config.toml
n_layer = 8
d_model = 640
n_head = 5
n_kv_head = 5
head_dim = 64
d_mlp = 1280
vocab_size = 8192
activation = "squared_relu"
norm = "rmsnorm"
norm_place = "pre"
norm_eps = 1e-07
positions = "rope"
rope_base = 294000.0
rope_fraction = 0.5
qk_norm = true
attn_scale = 0.135
bias = "none"
tie_embeddings = false
parallel_block = false
extras = ["local attention windows", "gated attention", "value embeddings", "hashed n-gram embeddings", "a smear gate", "an embedding shortcut", "capped logits"]
init = "normal"
init_std_qkv = 0.0227
init_std_o = 0.00802
init_std_up = 0.0227
init_std_down = 0.00401
optimizer = "muon_variant"
lr = 0.00934
beta1 = 0.95
weight_decay = 0.028
lr_head = 0.00359
warmup_steps = 22
schedule = "wsd"
decay_fraction = 0.556
decay_shape = "linear"
final_lr_fraction = 0.0
batch_tokens = [32768, 65536, 131072]
seq_len = 1024
doc_mask = true
train_tokens = 471300000
steps = 7002
dataset = "wikipedia_en"
Each number is 128 + 24 x the weight over the matrix's rms, rounded and kept within 0 to 255. Layers, rows and columns count from 0. Numbers have three digits each.

# layer 5 attention key, 320x640, rms 0.117, rows 220-255, columns 240-319
115125129149155141124091118098112128123119146141155166125147151113153125119112154097106129114131134123113159125086138122119129112105152125121110098142118119098118166154089109138127079109128116137095129086186139154123113180168097138133124114
083110087102132172130089117101093158150193139147182161114115126098140115129141118125180107175108161122127139173104176163156139148131112130160206109109140107143097132120137139170124150116124133137143132111151135160119170109145140183109125133
144157134127146093159129105148129156082125105116075112140110115139173119112146114100116139091171141124134096123153119124081103164130142172115093124084126126113122097131166135140114112116131068153136153139151109119164094216108151145123111156
108167122096069122128128122110123126131117184113155154127146139085112097133077098128176211124104178141136177131109138117110136139132147097122169167084102085157126092100156076097112127087096116194140146170108146175106129131111125095114122145
147113122186158199115104136168153107151125123123118148127130140105140159148150154156137165070095108132121073130118090137115099101104092109158110151149120117134144063144139160110138138194169089136138111120135156116161138041140124128112146097
100125131080167140148088142128155095109130136106112123134133155128134157120110141137107126125184169102113083109129142127132169101128125112152184133104118151111094085152134163101109068126128135109141141104092136138119115170130139151141113148
128169066148111136145119103156156116106118166130124157147107130141118126132120162122142117132168153139147132108161127155126128127140137139094172161136173098095152141120147084117140156143103158149125113131156144115134118157140121158083165161
116123147098109114122125131141136152136134047147167201113106123133124116101126096113109154096124094109095160119161189125136179133140126139161105184132102112165167144128105131132104110120178191179155111103083157098126126099133129150093133111
122143137093109145127159125105123114142144103127117148154122100083103145139129136147127158097130117165172148146172145084080140082113151152149098159146128135124096098114146127093112120107125130137084134138147131175136082125112157106126106115
132135066101086125130148115135151134127106153134162140097141135123166135161108120114143137091107148135147209120096149079125147133132124151143133127169118142161138138154092119152158160086118093141113125170107139149159142151117097173140114180
146139150089104115123109124157093150098109124151132134079136119107139114121135144113099140148081073109063136148105085124100146127170111159136147108126114098085166132097102155121121155133185139130132111118155132124100113090133158134145148104
153145099146126117157136175143115128129080157109114127189111136153135131104139083143142177130175145118137118123153119112129122143151129118141100162112197115120125141107153118116128105101116160158146110133170098156101115151103134145116096141
108108097098139119150178110136160109099106147106128053140122125106139096116104177119091083135169155079130152100161090136194133116069139125092176173089162158117199084180145106114110140092167135178144092088138144134071094106098075126120137146
135095127149101110096122094155131131128158119157146173115130142145109101119164193142132167085170141110118091140106112116071117123146124121104130135122138091136156084130127089115118157078106112136154158146146097151130144184159153116148147159
115123116139114140148105136100155103122160164109147084190084125100153101168157126135092163088113115134131095131122094152135120102119121086096170151188105161106126115138094118177140163108117079135141145126136118123130150140089130169120123092
145091158111160107135082117143107133163100150145112119148086154130071127159122140111066120147101161125141144116149116125118105148099135106114113114116142104143145127114137114168154146143173138116112130073098157161166131168122090138138100094
164100113142115105103146094142160120136130158115197157179075175084108115086153151140123123147128121126084145096082106098128162151142093111140193164152102130131156132150172136087140130142134139167162111123158138153153112115131109136157123128
092114154130076090103106055174142145132144137137106139076153107116152121169160138146092102116118129096118074077111099078146094148132120139101140165092135123121184134133153157125157148147156133075124125116103098132135111180133132149178106099
164101132137095136139139086120091167131106168145124159105144133116158112133138135105088074162084122105081182134089164173086124186114131141108113137171141172116128084156081205132166129155124137157141142132144111111113133113088144118122145184
097104117113144127156120143137103112122154122116124102135121161125139107137164112072168081138126177139137136183154142104110120166130142186135191165111119099133121124117123104121107090149172086109103181160127118116129148162148099109160150158
107132144125122149104085097128126104169125086127118154106139119128075136107153150135117118113123156164144085117181117170113089129087130155119170165101136140151087150098135128160112123120162073128152164056129115155172170120112124161151118104
127121117124121118093134127158125160165159147110110132134143162114118130097163108141130123144101095113100122102088118110137139154139173166113100184163145112137155098130120160172176102182169093101109162146117140151119164087131150156172151099
155113136133171163157138091129113141099120104123086094165086151120125164143104168168126191096106113121116126088158116154126153140130101129088103108155100148133121119109149171113066093125132142118133147106134103092126147146127145130156107082
170119119187120099090095047130186132149124137145134103164120138120143135038124096126167053081106125111149165175140160101172144121165184136144118178159121125125161090121136126132139148133079114133156098160094122121122118148122139177109111172
120117083146136140103125132114121119082076152129105139163094112159102136071152150169074142121087156108127071064154157112184089115153160100096110091142138130088115088191112098156172101104114132114138186104150160148159140157115157115084146161
069102137166126123094132125089145149087097090119174126138115165141175171137141129080153103108192135125125135144152136114150089134122182157129114094072112088203115122120125126123118164121145181149094081141126108136098061162104143137101158102
126131130107111137121123143168064050153140105153135135113121137136170118071121124081170109134145124138140071114144070140132086154101121111088114116109100115120103117100137189094125116133118151090112133110096171136113177125125116098100125114
134144187111118120128118141116108105152140112085126121148133134152122143119132129158141144178088126141076167182106110163130131141123088167146120086094102125138110110092127114101133100135122135154129126088144086132120124132143127141102130108
105118102155126093128129108127138111120149104122132123154126171147102117108130119108084064100113115132126089114128104149147038114133166128146118143127125189103113107120141191123065115119143146142119138123148113113142110099106116155106157113
160204080134168088162134116133112152109112086128143122138165107115093102109092128087124153146140136103136125108125140141107162110121117145146127167117119161126138163153092157100159127149119122113169117129142112136182121142118090142136133186
065023146102139098129114075118107122149150119162128068202134160144143108130140115125168120093182142082131163082128169097142160095121130137176141096138113117114141142110141134107124124146107154209166140130142089122123116172146112106156119173
112106099103134125147108168153129155118120151127114094153146098089167120159086094091158145097116082123135101132133130094146152129156101112080090105098138141126129117098116165158174141093142113149137086125142041143145126149130096136130098112
073104104118100122166152128116132110135133118138148163135102137100135145113129115120172161123162115109126136169139124127139112192162166154124149134144107132123123118148155132168106092092164191132123142102130088167108136186162149141107119124
139154150127138106112125138109095107138159143158158131134162115151105128153174116067150119124144118125127131105082152089145133135149124181148168112112135134127096143143120109124098091150118105170125126118136087142114148135126085088137134179
131119089146141120095192112152135106093093151122097121144086140134106123124111165104161191120112141114119125101191118123189171154094118139112154102144107099140128135112121108083168163150133101101128153130096101104146149127142121113112145094
133120116189072125117088120140133124119165139130167122145100109144139127104137151150095130130177153134098165110120149092163128136155177100163152147135162098138151149139113090124121096108127125097173119119129136115147136117126083166149119135
# layer 5 attention query, 320x640, rms 0.115, rows 221-255, columns 240-319
157137094184177137130122171144107100087069136145172126201118125079142180107117125111160115143127104146105099133111136096127141105146143155156118152165111111071107077087163135138108096099143108105172148136153126146129107112170100122086095144
136169154124086106149161106164110122139139171075133110098106073118199118126147102080130128182167123122127136074125091161103114129117155144094130159092132117114142128138096143120113173126114096171091141125128144114118132214163084133157172146
125094118122128126133134102133075108095120128157149140135082136123152129094111111115122127110120102121123115125142149134120123163106106125100159116115132156104153113112120105117118174119132131139121121191147118126126150164137104105159085139
104155118132132115094121142123132089094105148112085093097135126121142150125117116136136186171111092136108081155132132110120107109092122120113110144163099164170149109163109132127110136134153103080080118116160115121109104070119150082100124118
126152128129070152083122121133137121085151154110141138167143104142125150128139123123144145125101110081109134094117138107130149166138117104177113144099117095135133121169148110167143101119123136136103142118130132140135135145150113134129153144
164127064092078137141126131120134090114151128120136103153109138138126139134115157116110134118145128171095209139155130178130119116132133055158132139108115140080116121062138074123111152154145101126142111135118109130157180126136166107126127167
101149096105093081107171131142095167074098080097178155121145127091139130178119113142123084155138108141099150164113145071149155110135105123177112162125125122150106091133118136148168117157135133156154157105121182166134123122127073131065102101
124118170086104099152104112102130128170159129094128149099145054104101143138129092128129148121117135113151145160131118148129151096091114174103131090169167115111085143121178079110137108145093151130083118171144155115129098118118135072139136128
094121083106143110094134078153155151137134146105127156113117139129134143166131141127086154122139139158082130133144160078111134148152135152146132139145108127140162147114172121182139140112101106117128136122136091129089153129124121120139104177
122140160148133111128120119108112194130098079115102116099142108102128128109134175103114060164161073102114133129112166125188104139132081107117136116129159161117147140096118194135162108124126104100129143137131039126157121139130139117156143116
080112098150167132134167149106118117173134109138086164156154122176147091122099084106149122104121127150156131131147156111129108118124155107144132191123149162130120079089132088076122160109180158164108101133179100177189083154148125146098110175
174128074154121058149109103106163116123167129140130134171134123213105121126121150113099100101175200124123169100095071104173147147158121064137181161096134158105145066168096118117124193168134121148128092073119091153113082110124144136106140163
133134171129100153090095099140122176127121179151154156162128202101113127160179153088127126090151124170122115122109134129075064129160122138109134133108127098121124102151114094122161105128142091067124181148080091154139148147151182124137149170
155124151137143119143103165198167096131112177093115101139082163084143123165150108093138133081151118150123071078135112168150104097158096134143134163178087143152154139153113167122139144126144106139076122116099079127125152127121150181160124153
129105134127090161154152114129140082110140127106144166213104161102062151105148111120135154079126110095096099099147146143163109135126065120177124114116079126186112134094128110090128150120119123108113172119112121089125095110155121147171097156
110107141096126116101119102099123087094164139145164147124112137106125107115114157164121148147136127144122130118121125137159145147172085123093143160181144180125162122120127111111096142153150132168158076126113172132088127146131125175155155100
146081079086132110154128089152194165120118134120128099126124090093157121141124095174104140118147154080139123076140126137134075169076099113101108124119209092076115127115136157129134146134158159111114092096153148160110141143120123177165138153
115114141139116114130118114139141150120146118158135120147164171162153101122121089116123154152155114125131130118099122122106124151142115117089141120170127112108115098077125143133113171125131126148112134151132152162123124121130102103144188137
122105140108171085118139111161103134135155151158156123159129176093120132160122096161133107149133150130170138118160097118122080140207132145168143161139134097137108153170111119118149142116117123113156090173097089157142158163112113105144121139
109144127146156079122149103104158103104112143138104130107096112134138126175144141121134115081116090146127087163143158118122107142114111188139104096040118129162123117129096120106116099141166079178147133111142119159142169142143112126122184095
148164164128123113105192111114131179132110112125147113105141137103111161168156133126084088139129123069110104138071136114148128155147196158139122129098128103125148181130146178160169175120172122091147144164085166141121138113117176128160173166
105128132176138089152116191121150083170141180119121098124149141131132115133151112117140144113167096139117127168102145170143125138132113151118156113118082160104120114119098182076083079195131078092110100108107140128133141092096152145116129140
163134124122113099120126047141164152128110174142135123119109072109152165153157077124132106140111097123114160143143102094137170127160143125099100170115111123111193133155140114088153141162060149170108116135106151113094175131164117108134092152
120143160129123138091125107136136150067121111134124154122084120125122156135153139099084055129178121123118134121065130121130061102106121152093087122129097090100151124099090126182141140071165161128103133094161132148118123125140151120157112134
105145128181113124127080146122107141123068103110140142165114125090179102102102123107144116142137164176160212145144135150146144108084140111120153108086142111160148143090123089090134157109138141135110152114119093140126127178130130119132129144
103073140107095118193108075095131093157144101092090155119160133133146144146167110147134123131093117104153070124110128106177101114137133152136095140116152130157101127183074099124108141131153153115134178145113108161124129117128122164126135110
127105134093137144142103088124157054149109112112122147117129118113096123091108111131137157161113121136144167136162123146096166146091145157087119145128135132118087111105140103144140128051123072158161159152166110133127091120123094109097151133
107135133148155154119132110138118115155181085114102112135164155131120141167141149077124156122133126113145093149123120164157143146106144078114161123134086096168132090157130138136122143146133143155143122090112178108119115117123123211104136179
174125133118126147150107116139142162103135185115092117109135126133127134174111096066118062090108133078139153147097147134115121103089129126122100155151146167103113198116144134104137132124125164166131103098124117112135156202117069132148167113
123152119110099075125092105135122147143112144118162129091130132094109177109113133117120170148136139122123162103084154086128154134145171116132127121138129140141160152124143128116141115106152154156097127153116123117119132101145132104124098153
139109119133082115057140126168135135138061152110115097093122077137093137153136098143172165105090099088083134100093136107134124110153104087129092147146143142143135156097114109089137145130114146087178129162160115159152134111124093138133102094
132080091115129097120128111087102106106115129180167109147161147123131114069165082105144140107121098118123117121157138103102090145128146157159082140173115159148119127149113130159120113093138097113118161160086154154168131141146139121145156110
165111133085095134120178152110128131094155101066165117076123141119102115102083149111130139146125128153087117131113118196140134145137126114115153146166075097134072112117142119090069133093106161135158143152161137111156128125088090148139131126
108126107103163117146172113130159098105135118125141122169097152101141146132133151114129113067133114121125106093098126130150174144123156164164126158131118140137103100099135172096186156162141078100122122173138108103109155106159155135147131140
165103045175139125153114129132154122150128123140174133112103112182118135134093113128122071087174164130108148131159127148146157118175103079116159132141140153123140096166111104130130137123149149123148073121108136122169102145109129142135101166
# layer 5 attention value, 320x640, rms 0.133, rows 192-196, columns 240-319
139116109164114132125171155143107135083083090132100120132181115150140101141097119131140112132123102078162145144094127132100118116141121136135140129093169094173151195091147171141121071095103088099190097156118104113088100134143147133120142147
114113098128138104123124127132169118097158161152149135089113148104119155112119143147091109109105153127101132085148138101155102130126113070077123137158150105122104152120122127138123138039128150145074114106105177157109100127131151159109147169
113142115104112133143123073128096141106145184098128117092032117036127090115164124127142123092146092108133116145158113109146166127076174153071146133130095166109136106134115089105125148162125120144127170122151105130169139121153097068109092095
122147118173100143154173103126123083085089148142106060070162124130106149120121152183099110142174098155114125125134109101157095130128170124135088150103138113122154082088140116067125148132091079168190162117119075137115140108126114145125126132
134137158120115125129133176100145149136135116143162145111130068125138133164096109117156137100058119110115106123144142090120085165110108134116134108156133115101106121161141144200144105121186136144134133095126121150129139132150139133156182136
# layer 5 attention output (transposed), 320x640, rms 0.182, rows 192-196, columns 240-319
149124104148153162123113121147115112134143119131092136122107143121110132171131094114086096119153123105145101162135117108175118116112122128145128106128148138118124130136131141088144113104146079088137208119122110103147093123095166149095121116
152167165127141144119106160130181149103150137130119138115116148158138157093129170120154189116147126140132111120130143147134111090115097182131111150117075126101154096134086104153087145137133116160122130129116135135114131120119062133104152114
132121153142159121137089127172131097101126123135096152121151098111151162114094111145099228101146128155169133110144088177159159083115140133101119114133081159104134130144096183126107111070094130144120123110132098129119118175170129112119188086
153152130145128136164104090106094184120108129130088122133142136082075119170115151158156222128100134162160113104165134147106126129123134155151146149152131101131121136116145117106146118152125110130134142114126107116177117127121139142136157106
114147118166115144101110102120167118106156138133143140153147146132139104126121187137117107122131136134124116160134103153144135119114161136140116148156142152124126120108165166170201127122101125153140114078117141131095107136137135112188148119